Weights of a small GPT-style language model, trained from scratch on English Wikipedia: normalized queries and keys, 3364 steps.
Each number is 50 + 15 x the weight over the matrix's rms, rounded and kept within 0 to 99. Layers, rows and columns count from 0.

# layer 4 attention query, 128x128, rms 0.136, rows 31-38,95-101, columns 64-127
33 45 60 34 63 55 74 63 57 86 25 82 66 22 42 22 62 57 03 50 40 67 29 76 84 73 65 42 50 11 65 62 47 67 47 49 61 35 47 65 59 62 76 58 71 83 67 40 62 48 49 44 58 65 29 37 33 58 77 56 82 45 68 39
57 72 58 51 43 45 62 28 41 51 38 69 76 32 62 37 58 60 28 20 55 66 42 65 48 66 63 46 51 30 70 83 54 58 30 68 34 53 41 43 42 61 71 65 44 43 65 31 46 71 36 52 71 30 22 29 56 63 64 71 59 61 62 43
59 55 72 29 53 32 52 70 57 54 47 39 31 99 20 42 52 33 75 48 52 43 32 62 78 76 48 58 41 64 82 38 33 41 94 55 62 87 50 69 73 63 30 38 54 42 78 38 46 52 28 34 43 34 87 77 36 78 29 33 49 10 39 39
74 38 22 48 57 54 61 46 41 77 43 39 62 40 29 54 79 42 62 38 52 65 43 42 59 55 59 38 47 66 58 49 34 57 75 46 40 65 45 26 63 25 32 76 40 46 36 62 78 36 34 33 41 71 54 36 32 89 69 24 62 36 17 56
68 49 36 61 39 56 60 30 41 57 65 70 34 43 40 54 68 54 48 19 63 65 49 39 58 53 19 51 93 58 40 48 51 50 44 70 66 35 39 61 58 66 38 31 51 33 50 30 52 61 53 46 46 61 49 56 59 86 72 63 50 37 49 37
40 43 59 59 00 19 53 36 65 51 67 81 47 57 52 50 48 75 61 43 50 34 71 48 68 70 47 83 46 45 65 72 52 17 29 59 67 88 65 68 47 63 65 47 91 25 63 13 52 65 43 67 50 41 62 84 74 54 36 57 44 61 57 85
61 47 52 68 46 77 64 48 37 54 57 53 45 20 31 49 49 38 46 42 52 74 46 59 35 66 19 49 62 57 62 42 51 17 60 83 48 45 61 69 48 39 15 42 46 57 58 39 62 56 65 66 64 58 66 53 48 70 47 53 42 38 25 42
50 43 62 77 81 58 69 39 57 28 28 72 51 44 46 29 63 47 45 51 14 54 67 58 54 25 44 55 45 39 42 53 47 67 68 38 55 46 23 51 64 51 43 44 38 46 41 76 52 72 56 60 71 58 54 44 45 49 63 38 48 29 48 41
33 35 56 21 49 19 51 65 53 44 67 41 28 22 38 49 52 73 56 52 54 41 55 24 54 39 33 50 70 79 14 50 28 53 36 51 45 72 62 58 43 29 38 49 51 59 26 60 70 51 68 57 51 79 20 57 66 69 64 59 72 86 56 80
51 48 43 42 38 62 34 72 55 27 35 68 69 59 47 54 45 43 33 35 55 49 44 61 61 29 43 46 39 62 70 48 51 62 65 53 61 47 17 63 57 46 40 52 49 36 43 39 61 52 41 53 50 54 28 60 49 55 58 44 42 63 46 47
64 65 73 55 70 62 41 58 24 64 17 49 55 66 44 45 50 33 24 58 40 51 50 55 69 26 50 38 69 45 57 56 49 55 61 65 90 56 43 40 57 63 45 49 37 54 37 76 36 69 64 57 53 38 51 41 43 71 65 46 45 37 25 48
76 25 44 50 45 64 55 36 35 59 23 64 74 33 41 30 69 48 68 40 56 60 49 56 55 78 55 41 59 40 47 58 23 61 60 66 22 51 60 47 73 37 26 70 42 42 57 62 62 42 48 65 50 67 53 59 39 79 65 35 70 23 57 47
61 47 55 64 57 43 47 50 54 39 39 62 66 34 52 52 29 44 46 41 63 32 48 50 40 65 45 46 58 18 57 55 48 48 42 60 47 23 43 46 28 44 61 41 51 51 43 38 63 49 46 51 58 46 32 60 60 62 54 43 54 47 84 67
66 42 53 68 54 58 51 45 55 51 58 45 55 30 67 57 47 43 34 67 39 37 57 48 52 45 32 52 38 42 37 55 49 44 30 49 73 52 64 49 60 58 65 40 56 40 34 42 53 50 51 75 37 48 26 68 54 40 58 39 58 54 57 72
42 65 62 81 37 35 66 59 50 44 56 60 61 23 52 42 50 45 34 49 51 38 41 69 42 77 54 56 59 44 52 45 42 71 36 42 37 33 55 34 42 54 50 72 53 47 21 38 81 44 66 43 45 65 40 42 54 30 54 59 64 52 49 37
# layer 4 attention key, 64x128, rms 0.139, rows 31-37, columns 64-127
74 55 65 73 59 41 46 55 76 32 56 46 45 68 48 57 52 39 51 61 74 30 60 31 45 50 40 44 35 59 35 39 61 40 48 66 59 46 39 29 42 76 66 57 56 51 63 41 35 54 54 50 37 22 70 32 46 52 35 23 31 51 59 40
40 51 40 39 30 50 51 25 74 32 75 30 16 52 56 73 32 77 50 57 56 31 67 40 52 50 44 52 54 51 19 38 60 43 20 44 51 43 92 57 30 55 63 49 54 52 62 24 59 36 51 50 26 29 80 61 82 31 58 59 47 77 57 51
53 25 20 49 41 31 64 46 56 54 29 29 71 46 23 44 54 62 80 01 24 42 54 28 56 69 54 43 43 50 34 50 12 59 60 55 49 59 58 19 66 28 53 49 36 46 44 70 65 46 54 77 57 84 29 46 16 74 49 51 74 22 42 47
64 33 53 65 40 59 48 74 41 60 19 92 72 38 30 20 49 21 39 38 34 68 42 54 24 43 69 41 52 59 59 57 28 68 69 46 65 56 26 57 67 71 60 50 45 82 24 91 32 52 72 77 68 41 20 36 21 51 61 33 59 52 47 29
28 68 53 23 53 49 39 43 50 48 72 29 25 45 55 58 38 66 36 89 52 44 60 42 61 57 28 66 50 70 21 53 70 28 13 40 46 56 81 85 32 52 57 38 77 29 59 33 40 45 41 21 42 45 76 47 80 32 39 42 31 99 75 70
65 22 47 56 42 63 76 33 29 72 36 38 47 59 51 35 76 56 68 40 31 57 56 49 78 63 42 27 54 73 42 56 35 71 64 36 38 49 42 49 74 37 51 61 28 32 53 94 58 51 55 46 69 34 33 29 12 66 49 01 57 14 50 40
62 35 44 36 48 07 70 47 33 54 49 39 27 78 78 68 19 61 52 51 55 61 29 58 36 50 36 59 46 55 50 49 40 32 22 41 65 52 58 54 40 54 71 33 56 33 36 29 67 46 59 29 48 51 52 50 71 36 40 46 41 38 57 56